Each number is 500 + 50 x the weight over its row's rms, rounded and kept within 0 to 999. Layers, rows and columns count from 0. Numbers have three digits each. The size before them is the row's rms in percent of the matrix's.

# layer 2 attention value, 128x192, rms 0.214, rows 23-31, columns 96-191
125:565423530602505518475546473554517464518530471445529500495522400568492480560521529480455427410495479595458468524472499456563508510531572490519666585414396401511465386590576590506432498536518550498483445481543505523499526568460483416482555479492545452478434463488573520515573513486576508477
134:455511512499430470472511546558492370471566613460520529396511439494516531640512465492479520532535538427613554498525532529510533502596536536515613444492425494449457565553453449355501458515554519457543453553449458492520453559418444534515392519601550482444444568454393532428466557458451526544
125:518432594496518535535524473637536395433580399481513528437489581563501451509413520610521551513500577473513482464521462525463507471483556543601441428452524465456478515563557485519519482513478519515584488538447508546456500505450602565497458493511440540497541613515568507463506510553529500562
124:505452545545524458462529546562532428420497470632539498507553612503531506482495602461549469475379490547514478506507540523483515520543525519480551492472513501530435470433578473501554496449509425439485511521464438562522444490528555471513571567496474571471504526462439556452514523459472413546
120:465505397486470485440523430533536468482625463578568578533505556402509552517465469487520516502550494475456453388548473570623436526510508518465498506546452422441497550553532413505426494557524585432574542531488536589461499489483472486615491471426538491535498421562476371557530514447493563517
117:453469511536531413484518513407580603496480488429501441491463539603455452497542485596473499509465529514548637553542485458462453489588504538480479507504517538574574570591509433439528554539469480483468509421477409525428417552487562504605553458522506413507475478613450520512522430441462556512
119:494550528524471513419519559508472505487474561490523458421547636475564550442520360481496480556445514544459474498469475424551501485550468479540641513465467523461536413489411474536461512530486481467442542518424483518499526479510455550501607499520451429483534479461435449540527391462420512508
131:636461502562458528437529514520496505450545526448480504472518484460479534502475522484500479497481552452542469513526519472516497525504515471556508485580516421531625480470465576480434495469514425425437535571555550608620525551534447436518435521520470496476560512410531524562450600528535508535
118:397481516498502468502497481574454452493452473491376519462498516525549512494537470501523416486526444492476435552533577525540469495418365462470476603568435625403509437554561527541552449522506545491517425463501501577454401519468437512432493489489430608572377559558482521421497511556510446458
# layer 2 attention output (transposed), 384x192, rms 0.22, rows 23-31,55-63,87-95, columns 96-191
093:520570517474508425532486578502401477576515477541454423430537499488430479466459461528485475444543528487592452523531466535459579565453408474507426443496481491519561476506456503415516451558424551454552485471562508504514453532571443565511378534517450434552512566507580397537526501552408543527
100:493497460501495438426476480458528423507540486439437401494479375462502571517520487560454469493544545530626422388447441505533474512474550486517519535460532424512457486524442478468514441579489473554572433478562482466585445433568535485463590470556454493477477488481526510516489451520534544408
097:445391463584437468505458570449396493500526375396549479536540524556462499487412417501438441516495526456494455534465557560613520543567516523529471461494526536574447506530522494509548488472550506363533544583565541523492499541532446603482473489529583535543448536488486515493603470560482474408
095:507530500398552534483587455550484449560471446457541462488456557496467454555575523561525484492535530459520436479508536427547488442475501456462425504398471510516511528527418367457437622482531496588487416519542494344541491482418523501460412493576514400504491505439544442616466471531550446526
097:485469514454425413514435463468476432541443542495466480486455547586508542451480464504540423534474560421498523492502542526456513509508477368563604531517422486504526488451481486499531546426439537566558474497548548391522523518496527485544467407455496509441521486448397502488461451477458490500
090:458496524511454559532459574421545480453491417582532493543551451506505511416473405552439543477512537584510510486544453613542520388422478430511516485589398431443446482472531362477534571534507512609495518526513501548495478479546484483527507449482488496462568460375572449477603506477556516520
088:578428482463532512483449462601495474374522443493459483576491496552468432484514510472549562499489456483520594497533598498530520460552581550529553503475497508443527487471507493552557501484512438485517423576488476468403396503521495446615488570460460488601495595525435421409502574542379468497
096:426567431519552500518532534449480514442499476566494454474526515551640560511479609511506503458471446507478543532494608470456508477447517495534464532495439474574470488525427469505533487438569524445540523464487527556502531480516489580580524404497461501491517392444403423513426479595408507515
103:442545504573529517418556517522544504530465445547494483466443534443497499483504475554479475567510448410572527467471486465442518481495530472441510400408554504573553505554513440575469539503412452499561434644492541461537554551417591501523601521440547490540448481445530462517524524524472522581
082:474480495487499513382522482518426548528469479553470509587442524484585479485531528465486516574530471458557455431493527541401494443512528441562479527508548537450469574491462384488458519481514431517518519546591402418554478497488537437386511529521520499414525509563509514463435502449470488454
099:560420464485545451590558437514483477422437436447531580471483651446419479478469566421560449481474410514403478491450563490548499501473521530514353473475540483464582452425545490471476590513444445501475547492486543498484531397476497486505372526441519510501487428525431545486446506478471509546
099:585446470487536531429499521499462472524476556554472488440525426444461582522539435562569508448539408547500460526402450549408487514480473490452489548486497504484549510497499548483496503539433439600434439502499440487475496525516453435506475488451399508487518446495458514504435511480443581556
097:508501504574471573456481570501466472540399553488569510486505489580458442518537467464470483535512475522544557619478517566516549420490535471566471438496528396474505493521594456521434403542512443463477563509414499600515544534545497450563443453533471519510430519517457468532497505535450505517
088:482544570540555583466493476554485561555504502526478525522463435448512463415459510451383587495440398630467405555456488401462550354569532510460462461407572540525544427514536505478516470494525567515430420542498482507487393493502512472386531542506536532502511585486575582492489535511481449478
088:484497441461521610520568470575421493610499554466540489392481477381497517546554440557507488483500413440554457541477540491446462570535457484493488470479535515439515425530369478547486475475588535529432519490414428515488464361539448502420554491575504502489495590506485562539513509545466542421
090:403548557519488576523544513527536465593560513554520560490489475529461431457408536463441482514540574506503421536493519561585499434467461580535527471410560459480382447556505522404476473586489534548470452521486499560625523516545435642443567519494553433491562571440505542439458547600622414462
091:537453423449490472476490552472489490624532471476511487563480433477406500549534353504470459440480415489486465529491494543424532594512604602473552462652526522553486471550485513503495532495489474489522411468514415443487487436462515560462546582524559616493468465465532453567534527507526476489
089:521566521441494499526509500515483507502521572457535479599497427505470499586389521401504550556509497592419446498430510427501439477537626506485591446476592482545438587467459522512521603512587505538580559452375544479500418421575468474483522495513512467455495517552469512521490574551527421490
129:469476459537523550539440486436580470474460474456536454474474492545474437454458478546449547426508473525444508449447473445497476437520451529475455450509449468499480470537584631524531484428542506531483540501371517513413525436486483442515533456433529492514472511470513608505591477496560556552
139:553511612466511631529471421521482571518550508510483532519523469506557516480463533536453485478469533439433587630621493445546534453523481456450552455577523624440479570600509588539466482464561579455475513533483566511445388507392472419512451383481546485536486530527492388516500474497512518551
127:422625510508499488538469381448586505517431554522523518557405487431498475461504566523490564517549545511475486455615518442486484435461493500460592482611501454487626503471478516498557466500522578520489617426476476520490494449514513425552514550482417501487616469523597517534511550515581394503
123:437431492458483449520473463449575525531512540477560573557456452566504550578433477468479480477504478489465535537543454500456391578499424544405503579566451561560509395562494576497612520417449551541567443459577465484452474482500544490584502618520446492498456462563425544447489495440485558468
129:538512488412508475544460566529574429447497502432478443481524482438470510592555556498448534527542596520549587503468554488526464564505604508525456491544500509461421587480535494504503484573488457417464503494405501585449569468519461575525507531497446459518498538539506452540598532491530573477
126:534522462508513441486497446535522512469496477509490468496424491540518480543472535505544427503493457515519506549543555484498431557551457632482508509514549556453495543507489578502502464476471474481610464494595572442522514566500514485553503476471428568539545514471526482498408443547416498532
123:506512434565485487542552532497468491513447518435438475492520530535567477568462513543437480527509569480483445487523392487471455556548434489413444592465577492550500495560530446493452532444505494457525527501541472425508532502443496517504492469496407499440545439422500570584555433415511525531
137:487497554479542611561542485537516453491441551490541483514437596542469420495552447461579510567474559487497476541593474547513445484492478447485548505382540429505536586540557521488447572542482524530475506456446576501515524556489492440436486481497549435488490498543547527473438573418568480543
117:522438448513519571564435531514525551471467467519475449521539491542534558483514487499470480491499490566458547556517480479474554454526443541568505553519444500483518446479525492443491428498477503508493512414545522514348531481637466492445471481542492424460510482534485471455457399492560493433
# layer 2 attention query, 384x192, rms 0.232, rows 96-123,128-154,160-186, columns 96-191
124:461518575483547536513479541460537492575500462497568545454413439453450396557486432464520471665520559422506589490461458582500459524454603489560511529536550469334507507526542533462509470444442502494416515556470464558540456542450429470494504530597502479497544584489508491464467489570490500531
113:482531606453509499538490537531549508469554550419396510421543457504486418564553433502461537673508578492490536447458500539522436543430529480555475485492519500437586525389489436506482517435526573481534514481440523490461508483485472472525460525490527566466594582499479498471493462683505565510
108:493513622412518506439452398493541437481584618505417415440573526535498388572587527576513450520585511521464468545434524411515464531484510517419507433519535490384538525454570426491498482508600481472518524558498507485529540478455430506522491587512509534424500491533497580481601476503547545507
126:480533572411510549400378618503485515414495509412549490463508534525462448493481522528526515429441470511588488564553516486445542500456457463573521437468444503439539449474490492456566437472509409463553515422557395546536462507504430484471471490583498489476566490566516464447530458467492570519
115:539438447587493506543464493371511486569485477542528454501500549486469493517505492442448598409532537516524527582614509536519527450610479428600576519540441432497449538494550475485510503473552521456397526531469593414468570410451457480435500491453490505488527531438507472515468496501454548504
097:556517495510395412491470391560443423475533540532517429542499540525495560516503512625593535485515476451469519518473591482487517452529544538514535536506456403475443478578542474609515422464605490493429547519580466533446420535528511630514479470506470496519554449606486525614482495513487468429
100:457451478445476452462569523658506509506565573494552482574498505552413516451507518511520403499353540507486388547485547509437495462461459598532512386466446460433431469515555450580463476499485445547506500477408422536531499549486511443508470540380563445496476441515572580507484486530484535487
115:410667531431513613496496616550550544453486508467472491418560528468455504483490530523453440495436479562509421467495525520484461516370500551454504380476503514447622409451394501500581505511572477501525552480472506489514577577469558517541536446603470523600540576510505460571572498531541488501
110:490476508466534447431486412467446536573491479535602433443458460468537469549431482541615535551457521625474410406445377531545505443520508481549552489454399456467549496528538472474509519478507528504539502504504464474471600540598514512514505481485484432573578418469564568434498536511490440529
116:556515590582442388448496503524492501451444572536395536564473532477422487520567481535556428477406498462446424472453520547531423445518521517465507433480362483543525414401560577475493455486496436544416436423527546534464560514541495532555528501423538525395462567393494498498512447390409479410
114:530523495497533501557465493496463505533534546415484493568569499460452482548467416509497478405525478463427394522453559561534484447493433553480470537510536515502456476453480468303445486576525485577481570443518532543548613495455522517506520468677514452488496432497513549617556547396603521538
108:506481541472506436554523542539442513522492545399495511574496443413490549591529476454444492520495486486517527446468644547485573466505484510485483587453550530432556512429474449572560458425493450488363543527493559485568460451475456432494511468579488502511494561501520511496562544526386487538
112:472498502593529500498461402630433627531475483490450427441465471458455582464504519507515562465573463482593476466524502490542543493484479591435443503502531527477481488430530627506489424524485574576538522473537416571574446530462509500412447435544521523548466504535456541466464554436461460610
116:457519393522449432465512451472460527592459495564464499568419565610479476494583626444521518488511489462488553479483445461533475571547451502410541496422568475535601470435459455579505428442472519389510482511384499547447523566535460617563438559471617495479537427552452469540502509500517461484
111:481554561505488573479456492485530518496509497539536465555536497465499581589544463478509532401573469544516552429556544422393632416476549528489380548518475464489553541559418545487521411418458473507483514476486477439527440514559532532494420433422487493551488493529608524536573570524468541565
110:540492468452478471508589525490483612559443512489489565582551596517420475435456491559466570461407542514470525463390419539573484505500455515442501533535532516480482481523567504539499512477475424478580412452455541508445433461544461564532520512461485467524418600498474532551494502498517552548
113:536489397503468511538500539493474476493407444546536503534499534549506552452453575449526566392522510483480462528472478493511599481576493512450471512511507548609479496529538550501494402536508492544508487553558548495544539454466527504500545533507470532582492450455548525443503497388581470566
107:482551462456512462498500514476474580525459572567493506460491453336527429509452481493502528531562484512582563479472549485535530527452449522485473476643536489392505482449477521458493512491518460532461495540515437556508476506470513506451491479506498488500557463471448529528569573439543495464
098:493528565524459485449462521579568491546582522344515533489489473388530476522547439569469501546567587426416509523545499487546481444459535518501512556512564464446382453456464568512546516548534463396472545477458586557524606581520453496459522514572385513449487528553466587501513564557433503461
108:455489598401555486453525524460539488431571481438464477429571530485497451592606554481435437680541520525476536498490537516471470494423463530493507509520479473456444509543523495495520507452498493528533530536550538410489517487523472479460497556574483516479482550520574460402431501501562550517
113:566423459482492519565485533560469559445515563452451657432469469481534461501468427547486451634490493462546483534576511460547490487410509542565534501487427535514534454578524473507562562486484496504471525493519417495502516485479430513519527521559517490526528524489457329437463555507575431573
105:443539486490509529454468550550484508469481464465467517524519511450519448532420528524434499471529442506488531615490497499552473538426453534519466405475489530535554506505469449671523457408535508518473549481498446530516507419558476509567564504499530423505609497521459403477496436452379560417
111:533490555447486478450455433484500473439545502494525426414559441534590413474583497529589475554352512573512494544492481561519455614470531562434527482521490475388487472500483453500479461429537527482513450559465420469513409536506443436518495455546450530523450508540565454476438486508457608415
109:592565581518574525511466555581483557487491518520447404433592534577500397560464506466490573470551507433512562477497495521486443418497527502501480396522472506529538480451432496504526500461557550457526602405454491525530482403426467490413422460517577493464612542471623530549572531507378477487
112:388515414525390396480458399491465507582523467478445474510525527469457474412424502424565469495497461492532564475496475552536543491553543522557504592505444473482518431480501503474521467449539423480433546502509482477572369491515515492506548536395434458457479567473522433486468640564564468518
102:519553559557498533554505486553510449530520551513505578518424615544436544498505476469586542464510487494473482415418556536511508499503440515523542458564482533483584540506493503434424497533533521566459564571516516456483505424488467404457548492432507400547418440636499467563540438402524505497
120:568524428528507552550468507461514464531465534542495473488532394428511473470566437497450452474520527430511468521552516528497463497506498573435478540368467511476419485524485633492528442534432493416560491474521522483577449488570517490535564505428509490521458461543551559515438475398529483467
115:558517407486520530523506391543424529550580558441465467599438382403469565519462498455488508576584527540537569459565528462523585445516490497457558480482534574553515517424433564546541518398536501558629517574475477474495524505485480453521519560514520536504568462429507456537524510490460569605
088:362459406450516510447498492580500507485575496501468443553570531522631426478507510545596551485520489535479423517535454421482474516469509468490550505420591312492466552487514504472535474478408508531502463604479406510564521509476472596475397527496543592572490552483516388445457541530422645547
113:406494572531550429379479535470533449483446520500496474394487508447509425493577508538487550427488490464471417482445517495493497482475475428525531594512575425503504528505525520474562487494473518513598436475457585521461510551538484546505420511443527571502561553487589507512486521511470609501
126:452476581532592507411404697481487466485515479509466444444529540534529445581594507541468529448512488489410598527533521576402536572398461450531475527457577436488492561459545472474558487493427490439534400491481503443494494552534502496492424458513519518555538517498636512512515479519490535550
119:459468496409515453380530563569506542494437431508550376492538487484536493459437552524423631456414603504534461453480468487550520409476460438537412469489500477569518510428465443504532466479496543523509523465494444559514535548530452514461427462512519408359485484483542501478531478456533587515
094:487613509611488532568513552478441511544542538566494585498556514591418622582549522475551437534464456486561584564463398485456503480503451487510508493539493512459484590492475442448479492453460463477522543457546517525480438515443527494544496464514524523581532580570445480494536476489584405485
093:575547433485505496466457534488545465440546559538501491468522491481544535445466529535510420552602431474487492472450552499459503489465364537479552491546556583533546525507473448436479526426567530520617515583444487570433468422490652498550480619528491457475455466442481511497596510485500539489
116:530471514428503408532555483532427482510600441523448453532539447502424532471514562564417539516571515576471532503443531464430501495479616503520500468498541474542493479536546458577517515438474456445406507494455459450491434499535436463463495469484560460594423485421560449516543528574562525520
102:489531406430516417452555457526421575480518464573546537562446502469574451500509505465529484404498493495416515459514504471441552484520473517477447498507493445425505501516434571569586563514496491540514459601469514500607537506374514507467446471498565499516391524514477489515435454500531549434
111:509563529493460439532498417563484541477439519485539521434492537464397539539529489487491604449482450624474520485517512488531526522466486408522534465424417483402573437551542593478513485521429553510414509432495552468482473515502490572556485456537488468384483462590476521451503490480462488547
111:515525486485446459550557537610456538423532438510542541461476446418502570474542499461459517539506450494478559514546383503486452453531476483504431550462458490521605564512486451504520534508504403492515532559545454439416557513516583485543527492491486455531506494510412459529539524531525439451
115:480519547509513515465470528505504482480480508591474423471548467476471468472441446574559606529510495548458478548510541494455502473576464424506561493473609546552383482518541459442485514484463533507483539534509530462563509498509541489503362402557395512578498576547484358561471414491448523407
105:503526464415492506402457506469564507516527497494437449614518476528488461574444557473576476451491519525434447463594559489505502402461475540495556461522513468534417595467497455526564423415491443554483498485421561454399530486508515489410475473463603536524462568531560394407509439507538554538
103:500395553532506564456440566516470484472543463475560484429531490541505576600507469448438547516518459583527583486585418505491529395462477441523455532438519437534553452601534486470486555449452567482458495492591523507478510476492449407436473475515549547472573529425479380408505587529471418578
111:552526442440550505556482483399433467572553546461478435580542574490522527523506504488589569462496620495456526449541450402542502522507537511384490560420556345547538395491437634483500508434579543499557518547497433472464601485532489546509534575509416503404556514446489469482463537536450503508
105:445508528386460527508439476457397444378436459475483586456445483469520539583486535516504593490558459518470533547564405445489555365534479477468488524477503441515633460577586418547542491474490418517434469457460488461516463504510489522488559471511619516435398457425498532419509537524500575385
104:488499573556515460480546534492487544389505449472484566411503585529462428434504504440371503512529536466513442572466472556493497545499514444470413535451512524525500538468465581508528410480423439401465553486586473556494444434434485570526488513534464512477528535457510466480502511472551419622
103:511558496455448514620505476496416532447606499519536594506503413504354514441447526480451422538563402452482597594442609507490523473548512498461452405540466537466532423481486523510466506552544480473438613549472482493522404450431522481542530482514549462518509529526411546535571464465574397461
089:458494529578528564587400558458420415464527477460412443514508515528551440563496515479509495449490492479411564583535439405463512522588502475538447497427586454537581507510473555414516492456435531504504469537451463468534483408461513506467493446462562589630491460488593455455657494549499453480
107:436387521628529511543539552592495445532542520362513463486498516422628520502572466511523376554494495515508536444572438499518572541504474512558482589550559467460482559482431616471483560392506445530506407526502481465507559456500486557494495546450491550505520515503568558477570572498504513498
112:429500584516452421355521506545528466515484500523517456488537497484596493509533519602481489493444543513519480539460499499553497379444505377514474574555524442546528579544480474504602503476446516520529463374596498546479530502505450550473489524521474485435526549472551525462459504594530569496
117:528509508507568474547485572430559457420489426567528444546468536535594551598458476524554557520532513499548543537566496482496450449464458545547455520327534467529500519523495326556545523416497458485554461397528505487456513489547440472492479376514555478505535440499532460407514591523425478554
093:438477402511402472389572485592487498460441476447488474591456477509593511467414498540452509506448438472410470505447545448485460463429442483546578511531501504581556546481480516606521479492483506526556499451496421540445605507503494494500488487472566494475410579508541453490482513500481586529
102:471483542505445560476452532460562506533402518418512450447513578516498538494550485582541568437383524506470536455571464430447513588528575512567421513498460545537521497488511476479552529510438501487486424410572538471606542558590482514469508493496425548501520526535513467514534558529445471509
106:420535553498506488461567484412425531466485505508466490460488605614471454564527548500517542482465590474502496507462517467496557575461527521478503485424521480543434471485476409553593448492487451518552597529456573467530467460523553506522447508480527514362543515500646516467559499465519432542
100:475464429425522419481501435484522485598513488527507389422412511386531643463487507502564500536539486480538391559473532546538566507552484444499510550443552470533502525529543535526498498400482514483477491412480512506460530531440519479562466498464433551470522477429561494581558565583536419546
122:532555567508442593506479405532558524576450538471512444394480507480498640481462422509510485527495533447517474402401541523521463454466511527460474458543477473514460481526452399565450518522429535460442501478493507533524474477409495477450522509523564540526407550511526540601517487488562417468
096:456569490584563465510646494517529572443522530440429488547491483550338436492458449505514554540479517461460394525449519489528542482473578518519531498485561474494493439535474560480470501600393510467463602519553551505497500391505494413543515503458515481452486428484446483403443431372624494472
108:419480435418459440572523535500488542422438492474486459521475533434454567508497453597450502400559418573402561507494480474478489482575470517417365513497487451530465541548520515449578505522502564463486519502560473534501616501520504590489487474462461525423555540625447608525492451489557612569
102:472541510553443518489536496518558480410486610410588512473506572557426501525560454585501600474538461530484365525500486446438537558573463452563357548578462496583457523453484481528538471525485558468528516512557498492497489541489525616489536524548474492488555525534564499544447407496550434509
113:525550581489476480508501515388560489497470517451530523543481565585414458463571469531453549544458455601594507493596517474454419535562547587615522576528554525509535508525454478520515535546490483485535494471490498397507582522483479580387537504539493516501476524442451432580475403544452467444
101:541474535548481531433524458542564514529462533478518493560525586525479468498549417495497568424493459594582451519600532491498510486526502541575391483485456475554434491575465470540519452505511475489586527474471451444464474601518556587486453474530523511525487458535486443547463420426533442424
121:464497463475550516492509536544505462607461481517484386459503432469520513492502531512578487473509474529559537481492573520544485436489483465422569521519533626493542494534450587483472501516460449560485490447499544529539480381464462435521510461513476537428473470454455554496536597573536589548
098:565439468489523507465494497501449456499416506512466547492405550515469565356451526516548545498482523536599555435466585550483493486521504566546573433549551432487566536491464488492468553520441435571532489500500503365561423517462479413464545574484482546546435481516484559468557600467518551490
099:519446515487503415517517534484492572484616508517536473581552541514455411482510611547413460539546434516462464552559532507494592470496584506514473456471357462528522475573460494575543426551473420512507592520519497509470444503487467570576527557547513523482566555544507391484599453591558456486
096:528562490589485509507548465482507514430453431481524563494562486497417540464619455451438565525508408561445467438510527467527432505533486547535438475419437436553516518555491544610519433615491483511499547469531434445487464621512548563551507468516420454437528530532521531513469513495480555499
093:459548471391503507520571529503523482490463504539562456545470443507492493511517582503514477568527574565400629603433490491505466540515599503521511455466535563464499438469476571433506530484587500522584527443476539481525444379538495516508522480488480497493415496435428439463517522522419426614
108:513498440517524566491448492497567504517404416497502524517494455522491523446504508531474506553529496522524493477521398527514545558527518455478585466360527479493525499430508487512415468477614521497497485548499490529509487471485529496455495448427535556595516428549450489546465554492491516474
099:548508471554485580511533453401519539566522431445416607492536505491495454468465498451433539558459613574453497523462506528531496535499547491526465529515534534426492492531437488454505559465407567476471532556494455527525429500473530464503505506420486504452514498439468449481463462483467487571
104:613566468471516473423502459508455464469508469462481514610431534526483560549503609534553425401500458514478528417531597474489497470493529546414637555467489581529441549472503504545526590518514459505488444444421442461517417457416495482597481491536486514569539453455521472475478497473520545497
110:500455561482556452476471522490485509555574512647518470530591400568499449539533526451419457574464529507506493455466482481525557516536496555463457551576560518424413554522482488488514450435502470467435487521542472499601494570463521479420580445565485471559522455481594456549529523569412408573
106:527562497502532526472500480535444456483589448401459513580527454469516515444537511470481535578494592515458482469535429491548546589385529427400445426453401501465449595529571593537512508497548453544534468530506517499475502494467479454617550526534470436507509471529538455518475543514432586546
103:473562330509506476539365475480600584442389413508502563539497472455505408427487439519582529516531512549536465427450464537504448446501423513529566502530569496523478437507532544469535436532495501534499482498492493514470520525505522498512584499549515509532517577391536523556526598437495454485
094:441470422538412521576516535441495537499486439568479526473477472491487575493454547508402552498448479446580501514430540477490491616500560459481523517469482514599522489414542568455600560487417530472515518443410488454546524514375481478472469487438512432498562430498488490480477510450452495610
113:518476513491478531504537451539393544565547460541447505519526455508560496494486649487533502540481504404517493513511509523535484483468547447420567468476538525453549433436509496437513506397508527567457583537426451496537482504544488390515470507484529510430451419499440475440519581540487446472
094:415546532541522558556522525530495505410503456465500498525493462482523501465493491532511485448482452512439497529505497513494442568461601561503421536550429428472395503555529468500517489521520408471495501515516519530498471553499525575479471490646504541487571490594580591481523483512420463480
091:500479458547478467505475432464574433503459459501490490424441504428474581533579446605559531473467568634496551472492599493557496527571495502552477520554485510555530558514478464440536535500416410469615542477566541467465484502580490524491462511555461493508519492549546522444453526493539486544
101:447597620507510541555446516579559550426540463488450565392472448385454513456556352421483472445495471552429480516352565442444508444529536479482500458477417509501455568454545508486528493589504464501490429510533493518477495460558428542554467520543515417513591517548528587559502514423483482575
095:485496428473537438505506491485581496466465563498481375597456507496496516426612488570481550548594407466467500402559516480521479470455504460471490456524395484596483432487494491519524473472430496540530483440519473492493512492444487516444510481528539421428463436472590526477505487602501470524
098:612551486531499503524425563518519458443499445440490511565488468516516505501559442483441467453513517552487441488520583430351518488446487542502407534479477495542475468532432386429524507485538502496652516553528462463525497590613504591546502505495454439468534571546508543508514425489501469496
103:407492522585472543391495487473484541514466505417526578378526553537346561450452497499483520527378496560528578513406498529472545468469461464545532517514576463494509555498512528372503513471526469569517549424406506502461587507523406520530513569484518567522525477502610593576458494504491444401
096:373486508583447601458446552442492389478419512532469567432533418577458453561463538502481528375501496515504367545478544548476493567489559525495435484550477388543478431512536504500502437513479545473413525573447478436561499531439485571487463465474435471459477500455520435575516416479523502553
106:516620523501516506531438583482432506494501559551545459527477475565467409477530512474480467489500546421515503480476427548454539480438559507561351517634448559545438499516487487493590491588434492454424396455434516501495543508487556508520350493502505527521438476421628509540566463528503506536
107:456543539551494549496488559558499528590477570592533526573494437492437446559567462488526499498586448613523557598477470574546463546525476482543500520459541512503512412418431428462468534511563503432482448459472509515514568589441516527452523545489475494513563480472521469537398405480494451568
094:455542516539517503586476548557561560474570523514565399549496560457497545470452553494418473473568479444527670542523540431532545507473530581482515421515400563529504505507498419532528590552542490496520489554528448470533495460514530495494513528443440460486563458508483606449476525559504546472
# layer 2 attention key, 128x192, rms 0.226, rows 32-58, columns 96-191
088:555422494500509479501544486464494457427445503520506472543520514592526540540446490529485547550473453623514543572509591479544486508494501531506545499464414506499565595512495434537522546527575554548509436413548478522443460492589457525494458386506394480503569443463478393554520492496529480533
091:471458458452533445509529500406480449598419484527435445499463526473546466457533430478405530461504407537492534530421538534478470433522497516494449546493435515526499596645452480452493536569474479528531433465479554538502532542516504460506507507505537485470450542489449502487490400447552504528
101:399522495493494440553546400533537526547451545477494457519489498479491513517448420427496537448513505483576458554435483465551492405473439443544499493622493563439422482543510639536359481496484511496501432491552540538440401480482510544470510444507558450481434545466474549537532505443496497501
097:454422460551567464394515479428498571564561533549486490462517486497456452412517481589492503568598430452417471516553539511503507437390555436486511511592458507491530526467419533599499526473464483530520476411483576389544505451527596398470427508518542483558418484429541410492505540502445542520
107:481590514459498513520516505473485489551517534545478617510356516484606465468547537488457433497401507456521514514479456539486459495557505523490478481506440520515535510501467461432499537522516508426505425563432423482520519588487569535447517599450448474446507495429393511555536489444498471474
107:499455515543539487497513527332449444466441556595497521493552509544507568571501565428482463547464445480602474495585508468466517474501520452573472497441494636529543553459567556489537548476454537473655427408437471508485429502524449522459539485624541517536589534359489483526510570471510468519
118:385514483531474608467483525453498469509476496425550526434566425492591561513601472440462481472562461475544510493478382490434565474460456508488403534502495581497487495478534519545472571379498466462579463468538497500540484534478444443489481493552530590568489531536610488534621501410470482497
111:580549486522572447491409556435481527574553556478491452392538512514512476460508592444496474557479514531535492447595465488455515443474537472556559468514493441492462461428502503463544482412428540448477535465465511408531483426497555577543528541574509521453571421435528534492475545549573467513
119:577476559546528580516514518502583524533468490484487486596514474612511577474427470503476349424502452475564478602501520550449492445567438572503482520503475529470541457545526478519481463494482498536496480509574431572508524470507549489544478557467568587391521519539495512535584493570443497442
120:509549477492539506512513495417527460516591527499427458537512478589498501448396427545572548505471468585521453505513553566447556560384510527509491539520462475565408512598512538546510467404494533508628536486443518435515541525603505505414509569543469461495493480511392497521527426557420464491
126:511624516492507573482407498544524439433520488507451520491568548451504471477527496537465493542534469478551489507468515446519459510601541489438533529533507501528457616435493539460481527464504564477544395464450506425450478534513456593472454543510585549525455434439531456452520516589439483493
114:520431498400486507565463569522523529411524569532513378472527486558503424453567499532420507549453527522521445535486507555494501520422464524459529431522455483531475494528500519484438575407531598484538551463515552538486452477516443482488520541490514566531424558601458554538479502517470404471
120:465552489519447510493565541456502479478494445430477519491510504526501463518427382527465526507584523485531464525475459495563458524518560552439534469413366497474501499533546498454502520476490441475519566639413500509443493513492513466530480459488486513486573585535594430467518497564509611420
125:500452466588519517439469567400583499464496456412469389603582541508477519507495456538413480490488494454524429464478539516542484422553505497573563509532442484544494482596504548554491545432495467503480545559549459424450412467545591456438580422456465463570578509498507534502411517535514508558
123:435521446366480555550485551502466556460530482562561546462512529542467619483532477453498442570523545518461424634442405547539500493526441513607470431506476492460494378463479555540455518489545491467526498628592497512502571484504472462470483513506556460438539350548471467498571450473663485546
114:540514554501454515451453503520408452429588529493559494525472451450504503520459559535561522593513544430448500506551544492430599439469539427496535466504513457450435481462496531545451501436619565491425638544437493543474519492543544550482454503458566557491469513446506419410559475546466553421
066:502402454540548549550477452513543476382485556433508416493433604467512596557530408475597457475568473560471512421502449464518471519563529576516490509438495502602521563514446504547482531568517536474457527459528504534500466561440520529567493492508385511455538542469507482531552326564377528556
081:479416442477508475462489484571552480482571541457474503603596541547489453460494425457503408489506507520525517476392481476534495429556543471495580539505478523477513481433488553538453480511563539503479508466522476563471547474579485506444491490402471550540425525465438490495462469438523592533
091:617495513529469530424477496405446426534565498576467556533576597635543493547508586490478508465491513540591570541438449490395503574487527579520545570465524505475615587517615468391530447551441548502575562496453467524518418544534540467498506477440468483553507487501534414492474489497454516487
102:478485426474402486503526508513464488514510518594498422448364518431522556557520452478519480432445491485522528557518539513458440518639454545507491502482515633467578490471453532540444539567541482450465473507460530658483556520521514510440506528471466466489464498428407497518590439447448527469
113:529412499557564494456421455399498480514533406510478494528495579508489496508526514548493514474532432491535488521442523478527450546540487562584448435568543455503500500522455503374424506526461451430547512527530531557490489509485457483480496371543434609483506474475492472443583374531479488510
113:491439521509515445515564475447453446597546527512493576437505495499395437508555502508465412456498511467499443491458465556542503529647483469542402513437473538505469506544469588524488480562498415438422522455449505504477452503414580501375495444516650499438393563487444506541468479423477453549
110:491518564469527505576489470473570459433580445529508433519438396489471524514491432482476496495503434471423517494454498442500521550499497519547499533447538518482556552498505499520541518582468525461551424432551423532421484519520458503547506487453624452540542553531484531499517516524551394517
117:424529510349548520613524434610497509397493421472590531660501551446490496519385568514589432551444582529520547545520464464481570509533490493474485601508544566524568515502546518438480496497506419592544459448524508490516542513456481494519462484550435548554434518492455538499509448469537541515
125:518434483490525513499464545623499561466517475477462482513510592553513476532428447548444464564528453503575492451494449435460563567481496530427547433416470459546566558557417558540534488432522470421488568518492495459471557499534413542503512574466476496567555498491488565522463484435477544494
122:473465455453375409553468475519530510512509384406531489438486519395484461447549509501519517505515531534532630528551500476510539495450491463478458489519511451435493595460399497502552552570542615503518481472554460521481522465514427499564437468456480528471459490541377518460437553592522522501
120:494412536503490504420495584570550569495502518508479489528472616540448482444506494456430457475539530505498569463471578478419503543507475454456594497495537388378442507522516582569485557454513533542394443559486446447455525487507459469463447593589560507463416594476518476482583462464556519458